Weights of a small GPT-style language model, trained from scratch on English Wikipedia.
Size: 8 layers, 4 heads of 32, 1.21M parameters.
Architecture: RMSNorm before each block, rotary positions, biases, untied embeddings, some layers without attention, value residuals, skips across layers.
Each number is 128 + 24 x the weight over its row's rms, rounded and kept within 0 to 255. Layers, rows and columns count from 0. Numbers have three digits each. The size before them is the row's rms in percent of the matrix's.

# layer 4 MLP up, 512x96, rms 0.139, rows 3-75, columns 0-95
090:161112132130127145142133123176139107109165142145142106137096138170129150171153145149160186092104098103126090173123136152098118126170108157125174129136162141111156145151160157154147113102114090127089087119142137129144118130182124145122165142132124153136107119138119135112095177124118138127
096:141112142136097098125159121168089140109121128106158092086126121111117133118118135100085121116132118120106156114149187116088102116082086118096132160128165115103112103159116120126147163134157113122110075109126152089072156120139157133171113156128153161126136144139126118144172134113128100135
103:133132098143076145145133100191120130079134111148127132150099129122112104149139059152158134101114149114134160144146131136119146131148080153105124151168135108122171120089134089137129077115156112131121136145107126089121167115163138111115145124133123157142097102118063141124103143131134129146
103:118154111182078126100095132151155137131134141121129142091153140141150139120122118114131126127099074117057115145103132119108104120123142126126197074126145131128139104084113150157101132140153153175101135149125118166125158114108107110136097138076113116134143096150123101159153120123113129139
094:150135151170116083132138083116131123125148124112120110121131148103125113119118109155126126160156131128162085083162135161111148134146168135107149135118124160114129132129152090131079141093113120131116140130149096127165133137079100161127107169124120144096099076120140152105136137085187077136
108:108110154123087143129073130106099135131150168168125103142128125140154149179134173150091085136120117142106130096098150098121143128119113098098137151104179145171131111141132183153134160108119132115107138155131137136136104158124119100119148134121133114158159101093098146107134133082151171151
090:096148120108093086137119156122117072092109112079118124127121132146118109124163158137168113097126118125108135139141066118144143154082141091124153129144098105145138078127148103135142117113123154134123112122133128140116161140127138101143086089113108152145108192132130064127143135136092155134
081:121109153162101123119142155087158115121131097130099125124139166112120144159119160112093089104104103126094151140182176152108105133158178094086132119138107168155127162111133148133107150128121131130130080132119102115145143164131108149112128104156135112130128165124103108106178159109122078135
100:154111093180157132149097121113142113150110123144097128136132104127196151093150147065111125084137119156115135096128100114086154151119119143135146132100120168110124089096161165124142153106120148131110141144148109120157122141147110139149163152120148106068138140158140144149099142099109112138
103:120126098149141162130111097133156124094129108114147101168131106162170138179139116120129126115109110159145085148080091131130114134142120094116104101079142076156121145140165143116097117154138134164106089148112097095112115156139109144078098140146126148129165124107107137140118108103085148134
109:128139112143158146187090164113093097117129164119114148164124132109152109090155127103154116123143149183099144136121126119105112131107113128131126135154156121109170105123119138062157115170114135162079143165147134174119128141160150109078110164098153142139121128139119110121132121101147104134
092:095156137130109110135098144133144107161136141136163160067104115137128126135174144124135110144145164150131128119132121118115121141113163072133155132167122077114126115134075155135126152137134142102142123154097107122076123101107158125114123126165108153108157157102131103157157099200152125114
104:112182126096141155132108143139176147143165133137099120153133117092097159140110132082114157112092103170137134146111141112105125136132109128113160126073175089169130135085138101115141174131087108135106111095130117149124138138129124126093100135133146116095127154163130129113111142140178084128
099:109168183137131111120091124128113101099099121121180136114137177137146130135124115140101126109135138114128150132157092168134180167111129120111134150137158165104140105145146147146069094124169111109139143088157102172076164106160144117132148134147119140149145118170152117120119118139130110120
106:079115100093138164148107086140120117133090146149156157111129109158160099170128123153090126120146129116127149128144159111096150108141134090117143111143181133141095156074099146120144117150125150143107087147147145078136104138111116166150084117098115128099133083143117124094105126143127158134
099:143084151140111160116158115097129131156103131110148135138097112119113106109121103115167124143126102119134154158136115137137077136133132146087157130131157109124128110163087121119155151155130163167144093097074117097105115147153160144103099119128121135177153161128110120156048155126155124127
108:146114128132109128111107140145144145109104130123148134099123110143151177073158109114069080153158107111134135107149165125130120171139156081113153153094142131143122145143120122139112114125132122129119157123103123146130115167122138149153123142148169191081115058161127088094122139146139123118
104:146130102134116065138132128177167121074120130136134118122151091146105151134116111124134104154111145150129131139102145092134088136098134110140099123183174105084171112127139155107107118133113114107109118116085144117127110127115130087104125118113152144071107134128115140074121086128082121142
107:104170166140119116135075151127154168119095149099105092105151133148139147105133143094123086148101141156143153112084091145136160126106153097125141103126133128126146098110127115154077104172147146113132140122090142161098104147124120131147101124101099183125137162132106126183130136149126154126
103:140142138141160096119109085081111126132125181101126134131177150136119155139148106111135109152115098101143122131136130091092141141100139157140125139153113119126177167080132110099149195129131136171109095126071111121117098121123145118105130129079100101095133139124117165121138110153135139097
096:098124101127113109147121106125150120177126152163159122132118143148141141070172118091103157112143125145137123123135160164147119143104180137112139155106150156151131153094138145113135117156121114154120123162100071187138096084132097157142149137134144142119131135080122083110100135140110107101
110:133128140132129128148104146129123138125145128135183141161171130136110091147073155115122120117098129140134111130106133110131157104122173142147140195116144115165163088118129165134133103103110135142154143157109180121125111135147151130141125115065130105094146160136108072118170164148111095131
098:114108120136129088124138188166062158130121115130107094119131119129106140137122150139158118145115090159111136159124154162137098154097096087124084112138124119093142118181136181090123105116156132109136109143117101119121145137139172167100126150117108108102117140137132122110123156140108153076
101:131145134171140134125106145141093090166126127119085107132164120117119093149104109115130107146129121119148166128162102145116154120147123141135102136145142065112138129127143099139126118099124106173120102149170155121130074109152097097116127172171115149168132069131121143137155107109108182111
103:121117118154100134111107147145151141081152092095097131150123154134133128112155097144137158116135146171120117148134077141136091115122086146128120107149142133164169142130137117124132138109149130150138162101126131069148133173127139115136134112165126098150135112052133163096114171095175122108
101:061109126104108114151137162152112148116110121129145169121149112139123092138134118065131136113208129125116118138129097139095100113125119148127162126137149139131127145134155124101116122118156085107101118089116091138157130119142127102117121121106182144083125179111104112177104125149123145109
093:123109135130097134159171100143127175112129099160134145087153147130128145145132112104062154129099129129130116126127138116129181104137125118158109124107157130121150155135171141164168159135180120143118176102125102120097116153128148165088133142084078137136134146098089120120130115109154120152
097:139128142131161170125166102127094127107163127119136095108126101131133159126108097108113160179143109114112109177122125102124124144180084107107126145156133107125140159126130139118127126099187101142110151119114164151171115131167116134141092116088149128146122109149137121067101154150128159168
102:099135170136074166127097119143131144123088121125108154127177102152113106151073128117142161134132144179115169109156132125135081155083129117146136092138142106125102116140131116121114123100160115081121129140148113112113115148137190125097112085095129116104131137122148131118184132113123152127
066:121109119136135124107115143148130142151090163076137158129106160157090124136122136176154116116109103192111090109142099105087094151138130112127142138110155147159078129126126181103123135124160156131137119078133085125147138147147125135170108102116162132141117158180108133104138107121143152115
091:114129174112120125138128172167165134144133129107145136149186128107115140087126137147127140082137132129154125134143130130130093132156169126170136112108117125094161103157157138089116162155141146072128161109118146143174107124088166123120169153146134118106136147125110103154084153180138124122
099:163113152134132131136125096121147088141100154141167177136140104121148142117122135138145169156123170153115132133163067105134140160126139102151149095168138108187149116171136115124144148101136161136126124135099124099110118151067136139087143112144142136134145098132113144169123095112159095103
088:122145114120118105140152133105103133121101128108098178153082159147123148118107147143135172130146096158146153182137111132107121069111180147151150143112108120128126132121142144153169094138138132119093123153077152118146181147136134165136110142135104108173163132174130120142121123114138085113
095:111089135136117185106129122138154137120129124131100116110140120132100122110178143111160142107139132144098162111119145095148128141136121103129168104141111130115069114115168125093111105141130118080118140088119132125207131115149149177150103097163133093131134104116101117179122140163127149103
096:136144158138050072135104131128141113097129141117097086127125141150130124133127119149124130149131144126093075146107127142102077150148109130130161134121102107162154093094146122132122094115120089138107160089121139150136139105127159115126151092147096137141115121089164103120114180173123154136
111:114161140111131122121095115167136124127085111083110130116127098122129112098154167084107095115123101118147127151116116190128167136144112135119093163103119091076143123159138130140158173104118159100116106125137142130181076146144123107117133155130154101138163110143111152109086120106120102134
095:148142126151144117144120111121143083114097153131149103152152154117136128087121142193113093146122079098140140144163170115109123137159071116155120122120135146120118087133095156119125145153132131181107120135119155127116150121143136186153115086132119133118132114089122125111138123075134156184
102:139156150096124135121090126130109090137149116141143098096169125116101158119155107098144115134136130146121129116146118133114134149127106102148124132115148141153112107157139099185125106165098104099133095132144182168136164156145154139138100088082129085125149131089132113066107109128150084097
096:120116147120153142170116150167079144117105126139104159158128119064105090084172113110121119099121123151122125141092105100110143130160136104126108136130135118118178147106109145147128113091146096097159129152152109172145155141171124075137150137094150141125128176156105108106135144149139124129
092:075104151117093155109117119127087104144102141152141100068114160111129117145118136130125096127151112129133080118148151103142102134157155116137143139184168119133136124110171128120118081167171114111120143098163094150140113125078144100136086102124158131127132143141112149116138162170125146132
100:111170156110152133142132148152139137120116126173100105108141112142109133111148183097148129143137159163122142169116148120112145083086128155142122173139165153128149160103129156158130165134123109136119159135140120132104113132117153138136143080088201088127154144152135116083153153154126138144
100:119148145096107112160130124146109175127101124116139134127156142096172093081095175113131124152153119125086181144123126153138118180133136098094107119110124150088121094162151115134162136148129140136141108107115121093119084128156117114160155120143118105110133103117101094168144141130179144096
109:135124084128127101070140142133120119099045100082105128168171146147106143173138136090134113088123126121125140161163127120107118183124149121152142078113121157131123101127115157129148129110118134156121123114106092141165140149112158149110125141114108172150141105133134113139120137145163101127
095:138158093149100122119083154163106147113119116132106142102114148144093131137153144104098137102140115188165134084161129147156185132134104094125150090145111120131156135126113143171136111139127163170147130165128135101129124113134156080135110115139098086125132127143148085100163103159118110147
103:136099123113125126139138111161111139124159082145148081177112073121103127118092167091138142087118139135163128160151095086125108136163103111136134100140120134137113140099136190132118139089120130117115138159131133109120120161162134130131087114128103152085116162098127097150154136123079104107
100:113151108126168155104161078145148099134127127169110147135109126092151106115155146087110129106134140148113156124096115078080111135095120150137131146167141121138152084110168157083117136120091159127153129121179161142137146178170139165082138130123153129128132122115124156142125142117119106122
102:139132152125095134116100143146126152107129138159113135084118138161122122127150167122152121104097128100159173152132086133129127132154153145192182134100101142138156124098139142154115137104112150116116113152138169106135135152107161135140089139093163179109151107102131148073130119129126086090
100:104137113166145140118131113112139069138087128140124140144136182116180121094098110118124116151119103133181122139174097167119116123141129127119173099154099120119182112111136201114108136126123141104187128104134113104163166135120158124128128161131115127143126143144113121138115107096099126127
099:141130108181124119153146124118134137142131155115125068116108153105103095109129100135091103144170113121188175094129101114138131130118147110141165120103104095129134124130125179123135151139118172134139103131158173127132116151168149161118179148131168125140123109161169146113144126119103104090
103:161112170122104095129162163146148108137141148115181156129121069135121118092134143100137126115135083122112105116149161154117120104113149125166148134145150101119106134111129145140121119132196119120148149124145152098156113119079146104168157110148142103127087097154103169149097154156124140113
112:098113123129156124136135099078158100111129116101147141092150093181082127115147136085143114131154188143120147101122117129090166103151135102108119131157143091130123133136153112121137119160149142127099129164141173084161128122158110115161148156142119103115123078145109167140110099118118095123
091:144114133145133127114079139121079141128119106137146156079155117140114124119125125119146128127090117137155088114131192132132080133129136149178120134115143102129153075094119166102130124108124139113145137149127136105149155111153175151094130126106107170170107116114151151096086104163152119173
102:137123093127095109093136098123144149147109151135135154124126128134131122113159126113090087106164123121131132128070132164101144115140129127137116137113199092127126064108110150147135185153111132110137098123153118136151154161143157177162110129115139107102162111113146161121137148127151184119
088:153128118128113102124126143105119124117090129129113111165163132089185100153150127132123131147110145123133140141145126131111151140149161093181148106084170138110123099098095072087116155141103109087120149114112123114082142156107116139129064134134103098140154117159125105121142170108118162130
100:146156150114124148128100156089149104111112095121170124097183136123121108121118121178138170122120133118136150114137172105137125149137133117128125108150118140152103153139120148108142162087132122112176131129102108154142180121164122108111122127139123140083127170189135101110198147093131145115
102:147132162113111139131129097128118146104139114127147107094118095169128097127131147113113114145130113121073166124137141153101112113113130127103113089157111112167135156121135085144178183160114166126121125153084152128125140127131163138102096159171105146090149102169147139099119089111168161125
097:125102099124141165145159134149133152109125118152120151140130110113110153125126104123155149085174126135128141149130146167130144114128098061115108159081154167161116114081150139117148146159085133115133148135104129162188121112162140102091149158155165138120149160092120118145109125140156156125
109:114153099134156148159134140143122110117119181102130112174146118091089094097135105109136150133147189115116149146157114133162122136140114122158130108126144138111100132104126132151146167111149092099150126102151123175110108132187107088133111138139109072121136157135118082149137159157149102117
119:129108109149121150123133126167144137139084130104119166135142157112163155083140098087105144120128132123135126152093115184121132153131133129150165151122098128142152102091149181145079166152127112158128126119110130145117127142155121126155173109129114117152129119068094090164127175130125085128
094:102152192114140088074140137105128131145122138114121139081118136126133108107089157148134105159091141150160132117117148136121151145172110117110088110141143130130117195157147124104137134101162096103107119116151123080134140088166102112158105132138099141076110119117115129150112123099161133127
103:129095131133158141121118108129154145085094158078138116124131120137114150092150159130120112147162120159095157189140107113159092066111149108102146115114172136104118133113173131131149139137113155150147123147138115127137119157161151124136171092147142130144125102150104111111121157103112152193
094:156154175126062136086125169124133103128141137113159137121170131163123071098144119103151123080162108125172107163165150134137113142124112114087116117116177137163124146114126114131117163116098125158126122122149134127107127119101113122151099107117123188087134116131137115131155135147171131123
122:139151139103110148097160080155139090161071147123140109167113132085090160139089142129085146158159128129121126147151160122140145156149094098133144114130108086114140109128135146133125111156106151127107142119150127140154136153146134076169087155163118126116177152104095102105146124119132114137
112:120164159133187144115090137100098051108133108103174133097101129125131114120171112122173099139137104160149136119142095128160120088126134084122132111151132110134149142161142167097120135094126145139111109160112114105149150108073135139125099134138130101106152109096130115106156138123126151146
095:124118182163120102129122144139135061156143144107127105118137072109133068134117162128167085148124141082124118142118142092115127102095174124104134119133153120166127144155133133118100128094148131096151143157099135136099178127142119144163127129118142091124113097130137100170093142135130147118
094:144120107108075162143102149176081089134144152106139119122133120125154127091146149142147096115100137167125128125146103120144130103121114145150168146139111069088122138097128162114137121155141118150133103071097126090161141150108156156118141143100169100116137151087157129120087133132146137115
117:142159069120122127111161136138155112093124163119124114118106139121103139114126104087126097149106095183134185105151184148119181106146121142112157118112133151152135121080169110169149122129148151146123149113152115117133143156145149152144104126162154137094098163123093126144120152155114132136
104:091134139104122169144088137092106098172102080097147090128123118159085149115107148113128170137133139101130148116123118101107125111110132092147131149133137137127210133138132112127159122167129163168082118165144131108126169131125118133144101127111130147098092120149127115150101139117147085149
104:126128111131114136139070123164123135098121122118128153113147107103106097106124094128134116154130120126157180156104113124124114175096081130160125169123121084104121148132129124098138109096154125074123131116133143154130114163112153084096121141161129109102108105139153115126105105162176146061
099:143139135156108101111063152152119092153136150147144117147123086096143154101104123110107135097110126114150132137134070108100128173123130116116146121133102156164148084157143166130124089133171108092129140100144157096161168120144151137103133110140158135113147141131121091156163093102132159131
115:140160091174129183120140072139146142048112164127143105121100101152157111115132152165097140146144130139181105133125112129107114115177130121114154148124146138108139143154123152111107154112157135150101087101133094123144133153126122118123132145117153125124145096147103122107137176125097140165
110:110122146105121113073151139112155137128132141163103094127148120139144108069095133140128136133137055127160099137150122118145148131103089113166130152171118117141165135125151175153092121123132127114133126118176124160117150126181101107146131137131105116155118106090119144145142085171160102123
100:090144165131150175181146138133175098090134156123130159088131112113130147174088145077116141142130096102118120114104131139134138136148119152075091128139113107137119129116146115090175139137120107075140101088118105100126094134136163100162141149117114174134129125118128129106100150133122119126
# layer 4 MLP down (transposed), 512x96, rms 0.0254, rows 3-74, columns 0-95
092:126126146142088147157131126116120103118146160109110142128152124126126140082129179099107123094134109123088155077122140179160147110120148122096107148149143136112130126153154101116103152136151112141182152103168110109154148168104157143118142129090125077117164165136120076123154133157132109155
091:138116116116156126175113109108149153126137108130116142133140129114089125152108137164149133143106143106113130119108074184129077155082091117130143109129073138126142099126130127125135136093161114158139115091142121092175112097121097140136099135145133105142095141073140145149181152169107128108
110:182163125149164056136157138080129130083141104117142158131134140141136100121094162124107117137118122154081154103107115139114125166115137151143141145153117112152162158126077167139145081115151077138108119137155132133119121120149143109127108132130176155081102134124104118127114112127136148144
095:143088162107145152164133140108121115101103132164122113181122111112104160110095071138109111135123098154171088103127149159117147093177110114135118079149155107130139157134100136123092106132122132134088097124138133120115105165138087155169129143126171109130118128130091119101130139123092110142
087:147119116100160134104127152118108093116133111101163141098103135133119081149138149095142148126156111109125131104131104124128115114177090168119129154124106083143129077138142150141117114126155155109148126126139099136108112107166086121115116089143148117124162140150161075147086148160148067088
108:112178159121110108106144097135138085103117087115153139116140072126141127123153138096138142125092160120153132158155066097152130128150164149124122153174123121094115156115107120122071129154140164127116104148126136177127111130144151139151101155106128107190146136140118130130138091132148148142
091:182143142129131106122145146090157138115134124140133097100098137122133128093109146095144126201100115156125131114149091117108155148174127149110145110120091151112151138088114114088134165137159129112138131131114148126157156166144183075120149103161119134156153138083124089110118144108119124122
094:120137096143105090149124092159124108122152130112146130111150085141134138150143120163121179127131136132168117156117106141108144164087106132120101121145169119156132165139130149158089087093109157141145147169102124094110156146155135149149133083153108115066127112107145161139102107117147166103
104:079175128123102123132109142129134128133155063119169102121139134180098155168140147139098116143109136084115135135145103111145131130145126092137106168139118129110151100124134104177121129132198118103144130134130109095108156125177108120125123118154140165093144114116146089163095098143136125126
098:108124124099144156145133148128149163086104169129150144158134114147179132128152131134148135134116070160131116140125137121100113084153128115131135066131112125125117114137175159122200112101136100131114046138138112119132075090140119107112138121108108139157140120090128135151131129113123124121
105:123111150144112102132145114170149137135161109177154118093157150139129139160082115154097135134134124147106136201134077127088124138149101116141130201144104102122135126163143131171079116111139157121158126099125136109151078151139129099130142154142131116114144104121110129149125136133166148125
086:135097127124119150154120110155103081129108056115182152142132139129109153125132137137128151127111110075116135140110151100137117170127170127105117116160076146113157113144134140091118109155124140130145097142128145119133108175170105144165145153100127121116134081129107149102149087080132133099
103:113155119130127165130138176108093106142143115099098191116099144120101137168090145147157135118144127120141141085127117112157098149096129102105143116102146073113130129162117113088112098093129128110125159135147114137123094137081152125108165097111136078116105154128139127115156151127177153139
108:112145163149154122135154111146126142103060114119164133149177132128149138178131085106094105095126110137151144126163159089098161138111160116126160154184149149101133103160112142113136150149164131117131099117140098145105166146137127128118131140125084136121118095152133140129146096160159122092
096:131183100134116081108173116150121137092164125161159146089132141101157148155153162099135150117112110113107095124117123150125135147149140176121102124098087112120119075115092123091116134149127127148115173152112100138141104107132148117135166131154138139139074126152136135126156137171168139107
091:183093144099077117124141144132098132118064108128160145158135118122104121155088144112069099094121099163174148122125145088096158158101129164103133115132145117123117160105113111139116117119154127112122138127088135078140106113123142138140136141125151143190128132153140141149116116113101106117
117:160113123120099165111093130125145100108058138125143131129094114122120187103134135143131124152163121117150160117104120118083086119108155130103126148102118103111106094150143141121167096166139155110150189096123160130104136121131138137105127141137128143153147133106133124120180136103141120195
091:095164118119109146173144120121111134145105159144097127127120150149119144134147144163111137114089148151146112095115169117103174130113122116117096123096100150122145183153134132109153146120092136150147142163085149168093135147078122138134143148115127125187149164088126135107157117136103095171
107:119152145172129072153155122104159088126137128122144115152138135159070123172133117112144147115139128118124131116139096104144130133129113143110131136155106109133140186152146144114105135140210107132127139105154100140130157103150125166150112157178166130141142155139109125149080149104102164125
090:107103089123178115090119119115125156150120162112125122105125130126123133153126085108092106102126081090152121124137169096094134136150122127109114133127077098110132174118113098133088179164145126146116132114135131108101091133098117131117126125115105100126075179108141145152146096168113158123
098:119121098140119165121066153177128139098056129152147135133128081149107136138114142125162079104118133145139130165120111107153146096143077134160112105128155110127129101166143138128133119122083122106128128130114150129155153148137135088128132169113110146089106163144149110141127160157135168147
111:163140122150094133108087112121128134146141119159104131116143100126167138147134111178127077074123127135159117134137087162105134107141101135118131131115125139144074095123107130184178090118097135126164109108119105139137098088109149162105137131100117132166099153125123104148081132116114110093
091:149117112177178145108155113136129094135126104128134128124118127093117167124148138159131127144106123142068142074143152144113131121135129161122176070150113147121115145160074144134171109182135142108152131100127135108123135100101146114128113153118076153143103159142106144147147144133165133155
098:116126101119085095145129105142084126135173076124072122127153091125121111115163130115150118174168147145122107114162137103095099125099120074100133171122144165126105144145089143109134120108157122116165120122119141123113116113166106133125132170146122106126106095132124169107122163120144170116
101:146108147090136112122118111122150134115139140136089124106108133137109118086119123123149177116101146149146145093138113131144142127085151173133093104118135145145135133092177083111133106155102122129155124103099118112059094131123177146183142139135125109138138138114100091115141127065105094147
103:142142137124128150138134099107138167085152122101090132084147129155119132126102097091093100145143118090137131129075126096121135129122100150134179117106077131103170151112176147108158132102144146113121147100126148088138169128074113111109118139116131131084119125123085130117141170113145151109
099:136077104101171150125140092138159127128163124163135151104068141112120120126138085175115115136096163131152135136131141105130128109109121156165124137111119146068148179130121109128135162150134129127084165085154122112136091142140136143112139122110108113109107181114160113137172133119128155152
101:153145098125146142170146133086115121109164130120116157201126130147142137184119101117106121115100106132092144106127139101102131137131128152093132112119099115147101148161102093117130167119160114143151162119131113120110140118150126155147134102087117117156106186109175108145171156112108142169
101:148132142127136150117147125125119170113134077133132165135133088144101160139122173108122094179097154118159150139139152091098070149167137136122148122153109140164114128150102142106141094090151138119109117103103141159099129109166150132149107161168137166139082157131128118129148086150131134109
062:093080146127160127133112127160131163112162134139079114144187154113094138128114157148124172080129106154095153138110112132144116174135132109101167119112122128152106131161098147132121135112138152154145124159142145154139140144144134126159150164136148157142110168113143172107120138198111137116
100:174121139110123157156083143105132136133147116143084139130079132155129136154150130134162151146117121117117118103129146123131099083094094172084154090081153163163152113153134140124135119186159101088111112118139154152138131105079116092120102136095094136122150103124142124101119119153126116139
107:146130092111120130135158106121108116136155167140104162128078147155132139127124080148147140092138139115157131105158158154125105152136126154149153119146077115126115148141106098116121115163110120104126138096146111133124154154015108154108167154119134135136132126125079144132133130121150102129
085:111132132126127123153131148106142113123118131167107154096128154147116148124149110140138145100120107143165106112140113135189097160166123090183085115148159152151133158134096129091110148083168124167130088111167112108117087161092127110117134081125129144116109107078104128124133145148100134123
098:112104139129098125149111147126162168124106062093096140110135120120122148098137162099125091132133121150151107118138112116100136137096189120109136129138127107134143197126150116138127144118151152183140113136118082153144134167154144145138068176110128112149137116092145120127120131109102116092
092:148110087125136133124132158129133135125155101095150134126150148136069126166126111147117122154119104117174168165152139137156152061099133106151090127096101141120121112143115113095169098123092116137096132110128102121142135147117099148098147144093130118129100163103123112124166096129093088174
108:129146126121147121102141107076094121114111155125142129141099120156115126152101140119179132118140110147118103151123152118106114108110161156137173123130117134107109164144142152129162117162078154127164116100109133138160186145157134104164086095122118102122069085151147103154148098154126123093
095:120124156129122121164126149103138132122113147123128091101079111144139143100123113121112120096130156105160111124146135063127146147115094129137135109108115106085057145186100125121125131143128125121130164124092179087154127117144124118135115132129129123160147102088130083120175140123165117181
101:159139102089129120128172130086116153166145121138084107180113095117121118114129132126141129078112154097091121091130133152134149108111127130120100144137088139148112100112098160150112201134145128092130153082138110138096114124119072094137129163100114125149147137099128105135149138108138111154
102:118087145177139170114115106134093121135104123102137103110074111113126103112107143136094112093127134137130126149128108105107122130133120172115178138104094131126107135192141130140099139113094130107084108177154104138170135080160127096152111131136126158136090132109159112116120095116115169129
101:144136154139133105139099152142115092067111129100141126138158136125113146125113085111120142096124112158135159129133122136133135111145103127150117141118131177128107136125107112121173169095164124146149123175136135087173151159114157077090104161184149149124107102095124129141108134136087099090
093:134134110156116128115144160087122103142113124157143157162092114127167116170130105163172157110141131136129056158125101172065165121160101107126102152108116139108107108125156189141109162144139157151124135157129131128158163126142122132132113130109129126113172127134138138148121111114159102114
104:105135157178135123136129177081125116144083110154127138157135101140135107122139100165121154125114088123145093123141127195154142120136127102147150133156080084122120123115143085142116131145127091095122131113128130124113153116138182124139087139152126111125074147115159115100077147158143134129
111:120125114129109131099143136124129126119137149126085124147136125106128136142109134139102137127117152108151113101136125095098130108120150129096163079129093177143071180172076107130144140151115103147102110118098114105137115092059115125122149122164132093193137175132146129140153129101131110143
095:142114107123110154095109129123139118143092179127107104124139152134130118074139124151147171094108121127141133078124170096119131145161167115112146097119117131097114127112140123088125127106097190150170122145167166114138096130108144143150119185121097124176174108122129150122154135124148116140
097:159116173144078151118116142134134163101106154108111111072101161158138105131102086089145144116137132109080130143126123117101118131142121144128137124148108141136130051163144146135125138163163128124174137110131132117114130137172111108113156156081133173089162124100127108148151126136135106124
101:132083126145159123125153092095138162109090098162143166097111132137108139141122117157164138160137109104110131096139117117118139141122113091071177142152167113152161184168168114139103127121107098120140147134102150104127099129130134099105151143142117164070139150129161144134108129117141143135
093:137148141130107118140118095131096148125139143121144144132159134141130147061114120097132104141154114145142146141138157133171131111142129169095080168121134138118135179131158144107175166146123139134103118081100106110110132116149103124066162132127118168143180101080124121080124144112138129139
105:142124136076139138142116137146122093151119119131149103124150086160118118136104175142135116118110143093137117132113130141134109127084142123124123082096137163106135074119107113097131150135146079139164136155177143121111109166122118129104128137167060098160142134121123101152193093127107145114
096:114155153118144156136097106144140132123127145100116099129131099076102149158092120168125092149165107085163126133108148076181172151119122108121122109101086131153138167111118110098142093131170146153125129157098111092146141124134136115157133145112118143146095172134126106087145128130161138150
123:124113154143147145104178148151120118173117110089128157130119142123100131150118160107135095119131127120102137115096128129117165144133174149129122132140104137126111119170176121146101100137133151141140176079088112137116113121026119112139147099113122137114106132117078142162143135110114140153
106:117102112124159151151146064138136158126119154105130126144099126122116155150160134110136092090147119091128129078154110117121136111171148101110115106121125099140124161147056142104168163163100126108108140133121136127109085076150139160162151138103121107091113162145139132098146101123122125130
102:124118158197119137150154149182075102125135149116142125103103130062136140178146141141092129140134127102144117128151115129142101112109146103147108133157153140147104095127127166165151137121131134120146082157127143114095181110171118126145145102110109132142114146142160140133161160135121150161
122:138126096112111131144076125110134132124135138138134165175077111134122124149136149177087143131139102125099131135098139084088110158108120131113107158089126160123124171114108162144153147118134142169165110131159106140144163144154065123150117127115106116139122166121170131121119107094152173133
080:121161109102156132161151089136136127171151155103122137151181083123136151144072161132120148080094077095109103106123155134123131097097112124118130118152117147156126156160133106116114134149090136122089123138122160115117141112121118128111109122121163162105074160149135181114142120141113155121
095:123147146176081137142089149112140143103150123088148126125142146140145112130124116129131094205105161104137148136119141123086152122145116083152140138127121130078100116130125118117112119113142126105142153089137121105149080116144100125098092122147131179164105098134166118145066104140140131105
106:112146108136131140130110135163099087149115124130136127128104167121108132108101136147129116100089133140120140131111056093144136152140092127115159143114139163098163105153132175124180134122093101101122101126105145098106139093079094134120115105094135112137119127085124104113143140188087101116
096:116097103121127168109194078155143108138099148129136120166156096155099148124166101147133148146088102122135118127127163153155101087128127143166076167118110116089157132115144088165113163166128143094135107136148094116136139141134127136123114099112170119122152123153143136144119097123105136134
098:149119152115096144078108140116107101131106174087099107106113119095121140123132132059129096145187125147109114156143144158134120096110100125117135149129112124114135122165187131130137170096129141128111125166122105128147154112140155118131180135116122094129100101082128153168126121096126162138
119:125125159092116071124125142171114168115140139159123137142164113125112161137137157113166101121188114113129105141120155135130135154123099135133120110114158151093120160091115173121171118093109094072125104130117141128130106100172105149157088112113113171124122129139114131126161114148174151136
092:079075099077107160138130155132124151132143135145113162133150109074135149089141131141134124101134088124084085140090121139083106153113123135077137123125096120115143142141119123116122179139145164129148159139142110171104103117122102136137171154105093136135090154162111128101140129142128118134
110:147138138101124138109161140093128110163117144106153137155155156130105157096106130116111118147134088164122128143121163105124121119136139119131126143157138075144170131067180111124138120113163119130112167109109120058097084097161128171109106112123132096110165126131142129150151168157122109134
091:129142153099154106132108100178129094081140116114103129126093106142161145100150101121098105178128089080107127150118112090140131077097140115133157128128121111124150130171181169129102144110127149094117137156126149119110129143133127154127092141134132096122116099167137117102176154141152126094
109:137127119127139146113128110125113175119163114135136101135141110123122109116098116102158136137150109114139111159157113123157132142120168146165174135164126191173157122164151138100170155127184094097156155130137130159139131137153129127106128173089141144103092079153105095126138146108118090113
105:115096135072149173119093088132116085089122139086094169131108104161125108135134139126140161131130097130144125135132118117131175126130157127122119137128085112137143140145120119111131128099127145145108110173137098110098152114113149130159103114093121095082136147166046102110153139127126101123
093:142144114151135118072102098088119155132148149133105132125148087107117102129132153158122132090146096155111165157080145137125159127158121114105131103132133152095129127124129085134139129138120102126078139085131144129163123106100112106086094114068131126084120143149067128141125134084123127101
092:118140136136123147170133120136181081098141133084181136153180130119151141150136136103070096136106114123132083139113104141144133116145129113103119085131108103123107122146117115098160120173108136137124089160114106154128118155121083137113124140155095184116146080108150104148135121147112135126
114:185136132141117110150133145097139148127144116153114129146128127101121141148139099164100150087099145100105142166110091130122150152177115107116143149143212112111109101109117100146103080105125090114086132138132146133153136124149118111150130120104180083139096134107137141140145137083132114149
107:106176071114173133122106139154116124143110101083135140153137125115149124131122124112116153129114136097093120125107080123112168113110123093156156113104127150068133135073161136161116107087152133114130103117106149140100142126158134091133173106160111140147149148110169128114147122159132170145
109:129153148161132150135131125166172107153103149141128137187146081146105112170159127133139116120137137145139128128147111085102149144125136155099118134128178145139101173125146166113108147137103162116128170104132164137085096160059124116137150095097138105131109111139172135102112123111132120127
111:114143130089121119109137131086120098137103099125132156115128129170119100089101174110134114106108116116122148135158109148128175140087120124133093110158129155125155147117140100090098121138106108110182148132120110142122141107115185182129139125121119104141109114164155067157166087157129143107
113:111109136126149141107138122093117130123103105149128100111114153123142135115124127115147128161128095142132183087121173173114127107119125160205122124113113128145179128121158129167119173143105155111109108077139124149177103152171129111132164128133148121133105091108120120117106144102108160173
118:115153129054114123125117165119146123107142115125146169158135108147122139112121120130113149173143111147181110173106127125133128125050125157107099125136104126135136105091124114123165127104140103096098141133165138160156116142151121101183180136118098094143128149147115113128139102157126105118